Part of a small language model's weights: 4 heads of 96, vocabulary 8192.
Each number is 50 + 12 x the weight over its row's rms, rounded and kept within 0 to 99. Layers, rows and columns count from 0. The size before them is the row's rms in percent of the matrix's.

# up: layer 2 MLP up, 1536x384, rms 0.0608, rows 725-777, columns 0-63
# down: layer 2 MLP down (transposed), 1536x384, rms 0.0503, rows 725-776, columns 0-63
up725 090:27 44 41 18 60 23 35 50 50 54 44 36 52 49 35 37 40 48 59 65 51 36 43 65 33 57 36 45 62 66 64 48 38 54 45 40 49 60 47 48 40 33 67 46 52 50 48 66 50 56 60 46 53 53 30 58 49 43 52 51 45 62 44 32
down725 092:28 29 42 41 38 56 42 24 42 39 52 45 64 36 48 61 36 58 37 46 49 46 49 49 44 39 64 53 43 62 56 55 38 52 55 68 46 46 38 73 51 45 34 41 51 54 49 53 52 65 60 51 54 47 32 42 49 46 64 47 51 62 58 68
up726 114:46 21 43 34 49 59 61 32 57 61 49 35 56 85 70 30 49 65 66 61 51 45 43 44 71 61 58 48 51 48 43 64 55 65 54 40 25 50 56 57 58 56 52 41 34 62 62 53 50 51 70 23 56 60 33 62 68 43 43 63 55 36 80 55
down726 111:36 38 45 40 45 60 70 49 58 46 61 61 53 72 74 45 54 62 54 48 32 29 43 56 46 52 67 54 58 58 49 63 44 44 56 56 47 54 51 83 43 51 46 53 51 53 31 47 64 71 28 36 54 43 49 36 54 50 62 58 52 51 54 57
up727 108:42 52 39 49 40 47 49 43 45 48 52 62 36 39 62 52 59 60 44 41 72 38 38 43 57 46 45 31 38 58 30 47 48 36 63 54 67 54 39 33 62 58 53 41 45 43 54 52 47 46 53 47 55 41 61 37 47 54 52 66 22 75 57 48
down727 107:52 27 53 50 66 47 31 54 57 44 55 54 44 21 35 57 49 46 47 34 68 62 14 53 37 42 40 60 39 58 38 58 29 68 53 62 56 29 79 68 53 36 35 43 70 52 48 45 41 45 66 79 43 45 38 48 44 56 35 46 43 59 36 59
up728 113:49 52 34 70 34 64 64 50 32 46 53 65 61 44 51 44 20 75 60 52 67 36 52 54 51 69 43 55 38 67 67 51 57 68 44 38 53 71 55 53 22 63 49 74 62 41 51 47 42 44 71 56 44 68 49 82 68 47 74 67 46 36 44 41
down728 100:47 45 47 50 49 47 45 40 42 71 36 34 56 54 53 39 56 65 35 52 48 66 34 63 64 52 57 59 21 50 62 62 29 69 41 62 62 75 40 66 57 50 52 41 32 41 52 55 52 41 48 45 46 61 76 45 55 48 51 56 35 65 34 50
up729 100:45 48 38 39 58 43 49 56 56 44 28 61 41 28 61 56 46 52 41 55 57 52 34 55 57 79 66 53 27 39 57 39 55 60 43 67 53 53 34 42 46 46 22 51 64 47 57 40 55 50 51 64 44 40 62 81 63 47 58 71 39 46 43 43
down729 108:51 48 42 47 52 44 51 44 60 34 37 56 49 53 54 65 45 54 39 39 53 42 44 55 58 46 44 33 58 55 48 46 53 62 68 63 43 51 56 63 58 46 48 28 43 60 58 51 38 60 53 69 40 50 58 45 46 43 59 51 55 59 31 71
up730 095:61 66 55 53 59 66 43 46 37 62 48 55 34 44 56 47 51 57 63 37 57 59 46 47 64 48 60 36 43 33 71 67 38 50 69 53 59 41 68 49 48 52 40 56 54 54 62 46 42 56 62 32 46 40 44 56 61 37 37 49 62 60 53 62
down730 094:63 36 48 51 49 34 60 35 60 53 57 47 54 49 43 50 25 45 65 57 62 50 55 51 37 55 45 65 51 51 71 26 49 59 43 80 53 45 52 61 58 52 46 33 48 34 24 59 52 54 30 58 62 52 57 49 38 55 43 49 57 47 77 51
up731 087:50 57 38 31 47 48 54 43 28 38 62 62 55 40 70 33 67 57 39 27 60 44 51 55 54 50 49 29 40 39 36 49 57 60 45 49 44 43 33 40 65 50 48 63 56 43 49 46 29 29 32 59 31 56 48 36 55 57 38 59 68 40 37 62
down731 091:32 45 32 55 34 67 34 48 49 49 38 55 77 59 24 49 73 59 66 55 35 69 46 50 41 34 48 67 42 32 60 66 67 41 70 50 32 52 53 68 57 53 32 69 56 46 56 28 57 44 28 51 47 38 44 59 65 37 39 53 58 44 56 39
up732 102:63 51 53 50 57 67 48 62 31 58 46 51 49 35 55 83 34 41 71 36 57 31 78 56 51 47 52 49 51 64 30 50 63 69 44 73 55 54 49 53 63 47 32 34 43 43 61 33 39 50 34 67 47 57 57 67 47 56 63 37 63 54 65 55
down732 104:51 37 43 43 57 53 35 47 50 47 45 28 51 51 61 23 48 34 70 63 55 55 45 38 55 44 61 65 99 61 45 47 55 38 59 42 65 68 66 38 41 38 56 88 51 55 55 60 48 71 36 42 43 53 46 39 58 62 48 54 63 55 47 49
up733 105:47 53 45 60 77 54 52 64 35 60 50 54 60 56 71 20 52 42 58 44 35 62 53 56 33 56 59 57 52 43 23 54 50 52 31 50 31 59 56 61 31 47 46 40 49 55 46 50 56 45 41 61 43 44 60 52 63 47 59 56 23 21 27 57
down733 105:49 40 57 36 68 44 52 48 53 45 27 41 40 22 41 64 55 66 57 21 60 33 51 62 40 48 47 49 63 59 72 37 35 48 55 49 42 40 51 29 53 41 51 69 49 65 64 60 45 60 64 27 46 54 41 35 36 35 38 49 65 29 45 40
up734 103:51 55 55 66 52 54 48 47 37 27 53 69 54 79 62 46 68 33 50 67 50 59 45 57 72 51 44 53 59 50 29 65 51 56 35 52 61 68 43 49 61 63 48 45 47 50 45 46 54 58 74 50 52 38 45 67 53 46 57 39 48 40 56 41
down734 090:53 53 53 44 56 51 61 45 33 35 56 59 34 66 71 32 46 42 65 59 55 18 33 83 49 47 85 67 64 38 68 54 39 40 43 58 58 75 56 79 49 46 64 51 55 36 51 61 41 42 56 44 42 43 46 59 60 44 62 62 63 55 54 40
up735 096:40 52 61 57 47 44 17 68 53 58 39 51 59 69 56 58 29 52 36 38 48 75 70 44 54 55 38 47 51 47 57 52 67 33 50 40 30 55 51 58 41 49 43 57 59 52 56 73 59 53 59 38 54 60 34 51 32 51 61 70 52 28 40 48
down735 111:57 45 52 23 41 43 58 41 57 36 30 44 38 46 52 66 44 35 41 41 27 76 40 63 45 44 44 45 51 38 40 49 41 66 58 65 49 68 50 55 71 49 47 50 62 43 55 67 42 56 30 47 28 61 50 40 66 52 45 68 27 39 53 53
up736 091:32 49 35 57 52 40 66 55 42 63 42 42 62 45 57 62 60 42 54 35 44 55 46 51 28 70 59 70 45 50 38 50 66 44 48 61 41 13 75 46 59 42 40 51 70 23 56 57 48 62 56 33 53 39 57 60 57 42 56 34 36 52 60 44
down736 105:63 58 45 52 22 76 61 46 68 48 52 46 58 54 55 75 53 60 25 57 42 50 41 41 62 34 46 26 32 26 62 49 37 59 46 37 37 43 41 58 40 42 49 40 45 54 43 56 42 43 38 34 40 48 17 43 51 37 35 43 51 62 43 37
up737 102:43 65 50 50 40 65 60 31 55 53 61 56 70 41 44 44 65 36 68 52 55 47 61 41 37 38 59 67 41 33 41 48 43 59 29 61 31 46 59 26 60 42 57 48 46 52 50 04 55 58 35 36 41 52 43 81 43 31 72 49 50 65 34 72
down737 106:61 56 60 56 67 41 56 41 29 69 39 56 55 50 29 49 64 68 64 51 49 62 44 48 57 62 71 41 30 40 53 46 59 49 33 52 52 35 74 45 35 29 40 61 45 33 31 45 42 44 54 39 38 40 43 38 29 37 74 40 62 72 25 40
up738 101:44 47 46 50 43 50 36 62 27 51 49 65 49 54 66 27 51 64 62 48 58 35 46 73 39 51 47 39 55 63 65 31 62 62 35 63 63 58 29 69 71 56 49 31 51 47 45 33 45 44 27 40 34 75 50 45 61 41 28 41 58 46 47 52
down738 111:42 41 57 48 43 44 47 41 47 39 46 56 46 70 95 55 57 55 38 59 73 47 44 50 52 41 49 30 49 48 75 54 54 38 31 61 51 27 65 42 30 24 54 51 43 42 25 68 58 29 34 38 60 61 59 61 56 26 69 53 37 59 62 72
up739 104:58 47 38 49 44 61 57 54 62 60 58 66 18 47 61 50 78 48 56 60 40 61 38 49 66 49 46 50 43 56 32 32 32 43 50 30 31 49 34 64 46 69 47 43 54 62 64 43 41 48 40 73 54 57 42 52 37 35 51 49 49 30 46 21
down739 094:58 34 30 39 54 42 34 57 73 31 52 80 55 47 56 44 34 72 62 57 54 49 70 57 70 66 36 39 65 48 64 60 47 42 56 46 36 35 55 53 38 51 50 67 73 58 53 54 47 24 41 47 54 57 59 52 60 46 49 64 29 50 66 44
up740 090:56 57 38 60 60 28 31 49 42 67 44 58 56 52 44 59 32 54 30 45 59 57 59 53 43 47 55 10 52 57 55 54 45 60 57 51 55 51 63 58 48 74 25 38 35 44 29 60 48 57 41 43 17 64 53 39 52 21 24 63 52 36 57 21
down740 086:57 44 42 51 46 57 49 69 65 49 78 38 36 62 33 71 63 51 54 69 47 59 55 40 42 32 33 44 39 41 62 40 59 57 51 61 66 58 53 61 45 32 68 60 49 47 55 37 65 41 41 33 53 40 46 60 35 64 61 69 34 57 58 94
up741 093:39 62 44 60 51 48 42 72 49 52 40 52 62 50 38 63 48 39 25 44 63 56 73 78 59 50 46 33 67 41 48 55 63 44 40 69 53 35 69 44 59 51 50 29 73 40 65 34 59 47 46 54 51 50 40 50 59 36 58 48 45 32 49 53
down741 097:55 51 67 49 58 54 68 50 46 75 52 60 56 57 53 49 65 56 67 63 20 77 46 50 64 34 50 46 57 33 67 37 53 31 42 43 51 56 56 51 52 57 28 43 37 44 57 48 37 45 25 38 56 48 62 48 77 45 41 54 44 66 47 54
up742 100:54 25 51 51 71 52 58 54 35 71 50 54 30 54 58 44 67 46 55 51 56 42 54 53 62 45 30 61 45 72 59 54 64 52 52 46 52 36 50 53 63 47 34 29 47 52 31 54 41 65 52 72 45 37 24 41 46 47 33 78 67 39 44 47
down742 096:46 45 56 23 51 58 36 36 56 58 55 31 49 51 43 49 44 55 47 48 20 47 48 64 37 45 35 34 39 33 48 33 52 55 49 39 43 39 50 43 52 53 41 30 42 53 48 41 44 57 48 54 77 55 53 61 73 40 44 29 26 48 41 49
up743 089:48 56 55 29 38 42 38 38 30 56 45 58 20 47 61 50 28 69 35 65 41 44 73 54 31 67 42 24 50 63 49 46 58 43 33 62 34 59 49 29 26 35 52 49 54 43 53 69 29 52 54 59 46 19 56 53 44 33 44 68 63 39 53 48
down743 101:52 67 55 45 48 51 55 68 50 50 58 64 66 57 62 53 49 41 48 42 40 51 54 35 40 55 72 42 53 15 63 53 69 57 55 57 63 60 50 58 59 48 38 51 39 48 60 49 46 62 39 40 51 50 36 32 47 51 55 60 48 44 61 55
up744 109:34 44 62 62 43 67 43 53 51 49 50 43 42 49 57 42 32 37 52 44 60 52 66 62 60 56 43 61 80 30 41 51 57 56 46 65 68 64 55 61 53 56 56 67 66 41 36 62 54 29 36 39 56 63 62 57 54 47 44 50 53 56 28 51
down744 116:50 51 60 51 67 48 62 46 53 50 39 66 42 56 57 72 38 56 56 54 45 54 53 63 64 64 63 45 64 69 49 41 52 57 61 56 51 61 46 57 33 39 47 44 44 66 41 46 60 46 40 60 34 40 38 66 49 41 84 43 47 49 36 40
up745 115:50 62 45 68 50 51 45 60 67 61 57 47 54 50 53 57 36 79 67 54 55 61 55 36 59 52 53 40 44 53 53 53 41 32 43 36 30 45 64 54 53 49 55 43 29 59 58 54 93 68 46 44 63 63 46 58 50 30 46 63 37 47 54 62
down745 123:77 50 33 61 74 51 66 40 60 66 36 50 52 55 70 58 63 53 70 60 50 55 31 52 50 51 68 40 54 59 38 36 69 60 57 61 46 52 73 76 42 49 49 33 54 38 59 54 49 36 63 50 49 66 38 68 37 43 50 55 59 58 47 58
up746 106:35 46 41 32 46 71 37 64 54 64 56 66 49 56 38 54 29 67 56 51 66 67 68 41 45 43 36 58 47 49 58 34 70 31 50 39 57 66 43 60 57 66 65 58 47 51 47 44 61 28 55 57 61 49 65 54 61 51 57 46 52 59 58 69
down746 118:50 44 41 52 68 65 42 58 60 53 41 57 54 45 56 79 65 55 34 40 51 63 40 35 47 26 43 47 56 55 42 37 45 56 37 32 52 33 56 75 35 50 51 43 39 48 52 73 43 69 43 60 55 33 53 48 55 45 57 41 68 37 51 49
up747 084:43 64 44 41 46 71 49 41 58 66 48 62 50 80 63 51 59 60 73 60 61 56 21 31 49 42 49 63 57 53 45 44 55 59 39 46 68 59 60 43 52 53 39 60 57 57 55 45 50 40 73 43 54 54 59 48 60 43 39 41 23 59 50 46
down747 081:48 52 41 42 34 40 45 59 32 33 40 46 51 35 41 36 54 31 44 36 58 68 55 60 22 52 39 78 48 27 60 50 33 21 48 43 41 30 35 50 62 31 55 38 40 56 29 50 49 64 37 51 42 31 50 57 41 64 49 89 53 57 29 48
up748 085:41 65 67 46 57 54 58 49 45 28 59 44 54 43 52 46 59 54 46 45 45 30 63 64 58 51 30 32 48 46 80 64 51 55 63 32 54 46 53 22 58 53 47 54 51 72 41 66 48 59 52 56 44 39 34 54 49 35 57 48 34 44 32 44
down748 074:51 45 47 19 48 27 45 49 40 54 45 50 49 45 47 52 46 37 55 33 54 40 44 61 59 75 34 72 43 57 62 63 37 48 49 28 48 41 76 56 64 50 47 48 17 57 46 33 42 69 32 67 50 56 53 52 48 59 62 50 54 36 55 52
up749 104:45 38 53 70 61 51 55 21 60 56 65 48 48 52 53 50 36 57 38 52 34 59 52 56 68 56 56 59 59 46 52 66 38 44 59 44 61 49 67 63 59 54 29 67 63 50 55 42 65 54 63 29 16 48 47 47 54 40 54 52 53 40 46 32
down749 105:49 56 61 46 39 30 46 39 46 36 43 34 65 56 63 29 50 51 49 54 51 30 54 54 52 46 44 49 43 50 49 73 59 42 46 41 35 43 56 38 37 46 49 41 40 27 59 44 46 33 74 51 48 34 60 51 65 59 56 61 40 46 48 42
up750 095:48 53 38 38 69 51 49 64 47 63 47 64 55 47 62 33 38 34 52 54 39 49 40 40 67 56 72 41 62 54 57 30 75 40 35 59 51 72 54 46 67 46 35 54 39 60 39 61 62 40 37 61 52 75 41 51 35 45 59 59 67 52 62 45
down750 091:45 43 43 76 57 46 77 55 59 47 40 54 67 53 63 52 46 54 59 57 56 56 46 47 38 60 39 48 47 67 51 36 58 46 52 51 53 79 69 41 72 70 45 42 56 58 70 38 49 57 28 47 37 53 43 73 35 40 66 50 71 56 44 31
up751 112:52 45 56 62 42 58 30 68 63 48 39 57 63 59 57 34 48 48 35 39 65 60 22 55 53 27 60 63 67 57 43 38 66 52 73 18 44 33 34 45 36 38 37 47 71 57 28 35 49 70 46 32 59 43 57 53 45 52 64 48 53 35 39 54
down751 123:41 56 59 39 43 60 51 74 53 62 32 61 67 66 58 25 41 48 44 41 37 50 52 61 63 37 60 41 40 58 51 43 68 26 51 39 41 64 71 40 69 42 56 38 62 57 43 59 46 61 62 66 43 57 49 34 57 59 61 73 59 39 45 58
up752 099:54 41 45 58 22 46 44 45 45 46 71 19 39 36 58 44 59 35 58 42 37 67 46 57 38 46 40 51 39 49 69 28 40 52 39 43 46 50 76 46 67 54 39 52 81 44 49 67 60 50 70 66 50 56 65 39 70 38 62 49 64 66 49 42
down752 102:53 58 40 55 44 35 23 52 42 50 38 39 66 53 67 62 37 65 55 66 46 80 40 44 63 57 48 70 57 38 39 49 35 44 43 32 61 57 68 34 69 38 51 61 51 42 27 44 56 60 50 43 56 40 64 53 47 38 36 44 31 49 53 53
up753 094:39 56 43 61 42 59 58 67 45 39 47 42 60 55 26 47 34 66 52 53 41 44 36 57 61 47 31 49 62 63 56 57 63 49 50 62 59 62 49 35 50 58 29 46 41 57 38 62 36 47 66 43 58 58 66 29 40 62 46 48 86 45 57 48
down753 098:33 54 49 43 64 59 40 58 56 50 56 59 45 58 37 46 56 26 69 48 37 52 64 59 63 63 52 57 50 69 47 36 55 43 60 42 45 37 46 39 48 38 28 61 27 52 59 59 25 48 41 43 42 58 40 52 50 39 41 48 48 51 52 55
up754 102:59 60 56 42 48 47 44 52 55 56 55 29 42 38 47 54 48 37 55 47 48 44 42 49 59 46 49 23 29 34 52 51 54 43 39 50 52 43 44 24 36 41 56 58 57 52 57 60 29 56 43 41 70 51 62 40 28 60 49 56 45 66 34 42
down754 105:30 52 70 50 50 61 64 52 37 66 48 50 64 45 57 41 40 49 36 52 51 44 28 31 59 55 40 53 52 54 44 45 55 31 49 45 51 49 73 49 78 67 48 65 42 48 61 61 51 41 57 46 68 34 49 25 30 55 39 54 53 51 24 50
up755 096:55 38 56 61 54 57 17 46 50 65 63 54 59 55 54 53 29 38 44 26 36 57 51 36 57 44 62 39 50 44 42 33 46 49 33 38 32 46 39 52 42 55 60 61 44 44 45 17 22 53 38 52 72 42 52 50 30 51 50 43 70 66 50 46
down755 087:54 49 46 57 50 47 42 64 45 64 42 36 49 39 48 39 53 35 64 66 48 45 50 60 54 33 61 56 50 43 32 57 49 39 53 58 41 61 30 61 49 50 58 44 52 30 40 65 58 47 63 33 35 54 40 55 68 56 77 42 72 60 45 48
up756 104:36 56 34 47 50 44 46 59 54 63 57 66 59 52 42 47 48 46 90 24 54 39 48 74 42 51 54 49 73 67 42 29 37 48 35 52 50 47 45 55 47 54 44 42 39 49 71 53 43 47 50 19 50 59 40 41 49 51 42 61 34 52 47 44
down756 125:40 72 54 37 65 47 53 66 75 40 50 64 51 32 49 62 65 46 65 58 54 58 53 42 61 81 54 45 47 62 48 37 33 40 58 34 53 46 52 24 46 55 61 57 47 64 41 61 40 44 61 35 45 62 44 36 42 67 59 56 43 51 52 47
up757 106:47 47 50 58 60 68 43 58 18 39 66 60 40 44 51 42 40 49 68 37 51 44 48 51 38 38 49 60 53 73 47 52 47 58 60 65 48 36 49 60 41 69 58 37 56 57 60 57 46 52 30 59 64 46 39 46 69 61 52 66 60 61 68 37
down757 111:63 53 54 38 69 60 57 69 86 51 73 48 64 43 55 44 49 57 68 44 63 39 54 36 48 49 46 57 28 63 40 70 59 47 49 53 56 31 47 54 39 49 49 58 40 51 49 44 68 47 52 70 59 31 41 60 63 78 36 48 69 37 38 36
up758 105:69 46 48 70 73 32 50 58 39 38 18 37 79 51 53 29 48 59 57 66 52 35 47 38 54 48 59 59 20 41 46 68 52 44 66 56 38 51 64 39 39 51 49 68 40 46 38 54 57 54 66 50 67 52 57 47 55 54 38 37 30 44 47 61
down758 110:59 49 59 43 56 35 38 54 57 49 53 42 52 57 42 65 37 67 75 54 48 40 49 52 66 51 61 37 45 57 43 56 54 64 37 72 69 40 45 52 64 40 51 48 48 55 54 49 48 64 39 43 60 40 55 72 58 49 46 41 43 42 61 30
up759 111:55 52 62 69 81 55 60 54 74 43 64 40 50 51 24 46 35 36 44 68 49 34 44 57 33 56 46 40 58 63 60 39 19 59 35 27 45 43 55 61 66 39 57 58 58 54 60 49 65 49 57 53 53 47 28 61 40 68 45 58 54 68 29 34
down759 117:60 36 49 50 54 56 54 40 38 58 46 48 36 60 74 35 48 60 43 34 43 47 41 67 43 71 35 39 40 58 54 51 32 65 40 30 25 33 71 57 62 42 56 49 57 46 35 60 61 60 60 69 54 64 56 54 54 36 47 58 70 59 40 45
up760 104:51 43 33 49 86 42 39 69 39 39 54 39 43 48 45 59 67 60 22 61 53 30 57 51 56 45 64 54 28 60 41 52 54 57 49 45 74 56 47 28 71 38 51 44 47 42 70 33 47 43 53 51 44 56 53 51 50 30 54 40 48 38 46 48
down760 108:65 57 40 33 46 41 48 30 51 45 50 63 40 22 35 61 79 56 40 30 54 54 37 37 47 71 47 52 33 25 56 40 82 47 36 71 60 24 30 60 66 53 38 33 53 29 42 59 42 29 33 51 44 51 38 50 66 53 46 58 52 44 53 56
up761 103:39 56 66 59 65 56 51 31 53 57 56 38 43 39 43 46 58 45 53 29 57 41 75 33 47 65 54 69 60 44 52 52 53 33 40 63 54 49 46 56 28 52 72 52 45 55 53 52 48 41 27 48 45 65 42 45 63 57 60 41 38 73 60 46
down761 109:32 47 56 44 57 72 56 50 45 60 51 57 32 33 48 61 33 27 49 43 36 65 66 49 64 75 53 41 63 47 68 42 53 72 70 70 57 41 37 53 38 48 60 56 53 41 48 53 61 74 51 38 50 54 36 73 37 48 37 39 52 61 41 64
up762 097:33 56 53 43 70 53 41 57 33 57 50 38 61 37 60 53 43 37 59 44 36 51 70 44 45 36 55 49 35 67 57 35 21 47 58 46 32 55 77 57 58 35 70 56 50 40 59 63 62 54 47 53 74 53 55 51 72 38 43 50 48 44 62 58
down762 072:63 53 56 60 37 54 57 46 61 39 41 45 55 53 63 74 48 64 54 31 62 47 75 55 48 61 50 58 52 61 42 56 70 57 61 48 46 51 29 56 45 38 65 31 51 55 56 64 49 68 57 56 49 63 49 33 67 62 46 60 60 41 49 52
up763 080:69 51 65 52 36 67 70 34 52 58 55 53 36 67 60 54 72 57 47 49 40 30 55 53 46 46 48 58 58 59 44 54 34 55 65 48 65 72 56 62 39 39 56 54 72 56 59 64 50 62 57 42 43 60 50 43 65 41 34 65 35 63 59 35
down763 074:55 49 35 43 28 37 39 40 48 58 37 51 59 52 47 48 59 43 52 40 31 63 60 57 49 59 69 61 49 28 35 51 48 59 58 59 45 65 49 31 71 52 51 45 57 53 55 52 48 37 60 47 46 48 58 55 36 28 55 40 42 62 41 40
up764 096:60 35 41 41 51 53 36 50 40 63 35 58 34 27 53 52 44 70 28 62 51 52 50 45 40 52 58 56 59 77 52 53 52 46 48 50 61 39 47 61 57 57 36 62 69 58 36 60 60 61 47 44 38 88 45 61 39 75 37 53 56 42 58 53
down764 112:52 60 55 54 29 48 35 65 44 40 62 44 49 56 76 56 47 59 63 53 33 47 47 66 37 69 09 43 49 59 18 55 52 73 42 33 49 49 51 49 44 39 58 57 51 45 60 57 43 43 55 37 56 44 50 36 40 70 80 24 50 55 55 59
up765 100:55 18 59 43 50 40 31 47 36 53 42 51 45 45 27 65 54 51 37 46 56 28 48 34 51 46 41 24 66 61 44 62 55 66 66 33 48 14 69 45 65 42 57 90 68 56 60 36 47 56 62 51 46 56 42 29 38 62 63 35 43 27 30 50
down765 097:70 54 67 13 62 48 45 45 38 37 22 46 46 52 58 42 82 66 46 48 58 36 42 29 37 56 51 55 39 61 41 55 40 50 59 48 42 64 69 55 50 54 45 65 70 24 63 53 40 53 41 37 40 50 54 62 53 61 45 53 51 42 66 29
up766 102:43 59 54 43 60 57 49 39 48 45 58 46 29 32 66 42 66 43 54 56 65 46 40 51 43 26 43 46 71 44 50 66 28 58 39 53 59 61 72 58 52 50 49 51 38 40 64 33 57 68 70 48 40 60 60 38 51 39 32 38 52 58 62 37
down766 116:50 41 34 43 58 46 37 55 39 41 66 47 52 54 69 39 45 65 55 53 48 58 62 40 82 34 35 50 63 41 65 45 43 48 46 48 41 68 55 49 41 34 62 65 48 43 30 49 40 44 50 55 32 58 67 56 74 21 38 38 42 42 37 57
up767 111:59 56 41 49 46 40 69 60 54 49 62 62 45 62 41 28 61 55 73 52 31 50 62 51 55 54 45 12 65 54 69 48 67 44 59 36 47 57 28 41 54 45 57 46 58 41 64 68 51 45 49 48 46 58 66 73 58 68 54 68 55 63 55 45
down767 128:62 54 34 44 62 27 68 28 57 46 57 55 30 52 40 24 60 26 55 29 39 49 56 53 68 51 64 37 57 46 57 65 52 49 61 32 71 82 58 47 44 46 48 49 57 42 62 37 70 54 31 68 51 65 17 52 34 67 56 55 71 52 52 36
up768 103:50 50 35 38 41 39 53 37 51 34 47 65 62 66 37 53 46 63 51 53 34 50 42 61 45 50 22 58 46 34 58 47 51 59 63 56 41 53 22 42 37 44 44 62 48 48 49 67 42 57 54 56 27 37 54 81 34 29 42 69 24 54 61 61
down768 096:40 22 30 41 55 49 53 45 28 49 46 60 42 73 63 49 47 64 29 51 45 67 42 55 95 47 25 72 38 62 51 51 43 43 42 47 53 50 56 43 45 71 29 33 35 53 58 39 48 50 45 55 38 47 45 57 37 43 60 40 60 60 52 38
up769 102:45 56 20 51 32 54 42 64 42 68 47 56 59 59 72 60 48 38 25 51 44 56 49 58 60 36 71 47 62 53 58 34 40 27 59 38 51 46 45 49 41 62 53 46 59 55 51 49 52 36 75 45 53 53 69 50 41 39 57 46 50 38 46 65
down769 105:28 46 62 48 39 56 75 54 64 51 26 44 42 46 44 33 70 49 47 47 45 41 45 58 55 54 72 58 56 50 45 48 45 64 56 59 53 26 44 30 42 49 35 57 65 40 30 45 61 40 69 38 50 47 51 46 43 40 64 52 18 78 77 38
up770 096:28 63 60 12 62 63 62 48 45 60 48 44 56 80 50 54 29 34 56 57 42 46 62 61 57 65 54 31 75 28 54 44 45 50 38 53 55 46 34 63 31 72 29 39 31 47 45 48 61 64 59 50 29 54 46 35 53 56 46 38 48 39 53 49
down770 098:52 51 36 53 32 47 48 54 48 53 51 52 48 55 49 68 52 39 31 22 39 70 46 55 40 39 52 45 46 58 63 18 56 61 51 51 66 64 62 46 49 42 49 51 58 53 60 36 34 62 60 48 54 64 67 47 56 45 33 71 30 45 42 47
up771 105:65 44 47 32 45 72 68 33 32 57 34 55 72 46 86 64 51 55 50 56 53 53 46 35 49 38 57 46 64 70 61 32 33 64 63 46 58 64 26 41 41 42 44 36 50 47 38 81 46 49 47 67 27 67 39 50 41 46 42 73 38 52 51 42
down771 091:37 54 41 50 69 57 45 58 64 50 53 65 33 78 51 54 43 55 59 63 48 54 55 30 50 51 37 46 43 32 43 43 73 60 58 48 75 42 57 65 68 55 67 53 61 59 74 67 46 46 48 41 43 32 44 53 68 57 60 48 52 55 58 49
up772 100:50 43 42 46 67 50 48 31 55 50 46 36 32 53 61 64 50 31 68 69 56 38 64 69 54 77 45 70 45 65 47 58 50 39 64 73 66 50 69 49 62 41 40 33 67 37 52 57 58 37 41 43 52 36 44 70 70 68 42 57 66 33 53 45
down772 097:62 36 51 93 74 57 46 38 40 70 58 21 57 55 50 42 54 39 64 40 51 50 55 52 72 70 26 71 34 50 43 50 62 19 58 77 58 71 40 52 51 46 24 52 51 54 63 34 51 38 33 47 45 39 38 37 57 39 67 56 55 56 60 40
up773 103:35 50 35 57 38 51 61 63 37 61 41 51 47 68 54 42 60 53 66 44 49 42 39 56 48 43 48 47 46 60 58 50 29 49 42 52 52 38 51 69 55 44 64 40 43 48 19 57 45 50 49 60 52 63 64 59 48 78 47 59 59 16 55 46
down773 097:52 42 57 61 60 41 55 41 55 37 72 62 65 43 49 59 49 33 47 55 53 57 57 30 48 27 45 43 55 46 59 62 65 45 59 48 63 45 65 41 44 41 58 73 55 52 46 63 55 46 74 61 56 62 45 46 63 68 51 35 65 54 38 54
up774 096:54 65 56 50 60 28 37 32 46 48 69 51 54 61 49 45 43 33 25 60 50 61 37 63 34 67 31 56 39 88 37 59 51 69 53 35 57 50 64 61 48 43 55 56 48 63 54 64 36 31 53 51 35 37 12 64 39 58 56 53 46 38 49 56
down774 090:64 43 44 37 40 39 51 48 67 52 62 50 41 43 34 55 57 32 40 53 50 74 48 41 47 63 50 37 47 53 51 51 48 48 54 48 50 45 64 52 36 53 55 39 14 32 46 72 50 67 61 51 76 29 19 33 63 28 45 40 44 31 61 50
up775 114:30 43 38 39 19 37 51 57 43 60 42 54 64 59 58 65 62 56 48 51 50 54 21 38 34 57 43 64 39 69 47 51 50 31 50 51 56 38 31 47 56 64 54 52 44 44 49 58 47 38 56 57 41 31 48 51 51 32 62 40 56 45 65 45
down775 111:70 34 53 36 44 28 67 28 33 62 59 46 69 51 35 42 49 43 53 48 67 42 49 47 77 55 42 39 47 48 37 64 46 42 60 59 48 39 47 60 74 66 39 27 33 34 58 73 62 44 54 69 55 40 34 63 48 49 57 60 52 58 57 48
up776 089:43 32 40 64 31 42 68 42 71 51 57 55 45 43 53 40 56 53 64 29 58 32 47 63 28 55 50 49 53 43 52 54 70 52 63 60 34 50 62 62 55 50 59 57 52 87 33 39 40 54 79 41 68 63 77 51 55 48 50 36 46 59 51 39
down776 090:59 56 48 73 60 72 55 57 38 37 53 41 48 41 63 45 52 51 52 45 68 45 48 44 50 43 43 49 44 50 75 62 61 59 44 40 60 32 55 47 53 38 48 65 66 39 45 55 57 47 37 45 56 60 55 53 48 40 49 55 38 54 61 54
up777 098:49 55 34 56 48 22 24 47 40 58 42 58 53 64 60 59 86 44 38 34 46 44 36 36 53 50 44 70 42 45 54 54 58 64 42 53 49 39 50 30 51 41 37 39 35 40 49 56 51 43 72 48 73 33 58 61 31 41 46 62 39 41 48 68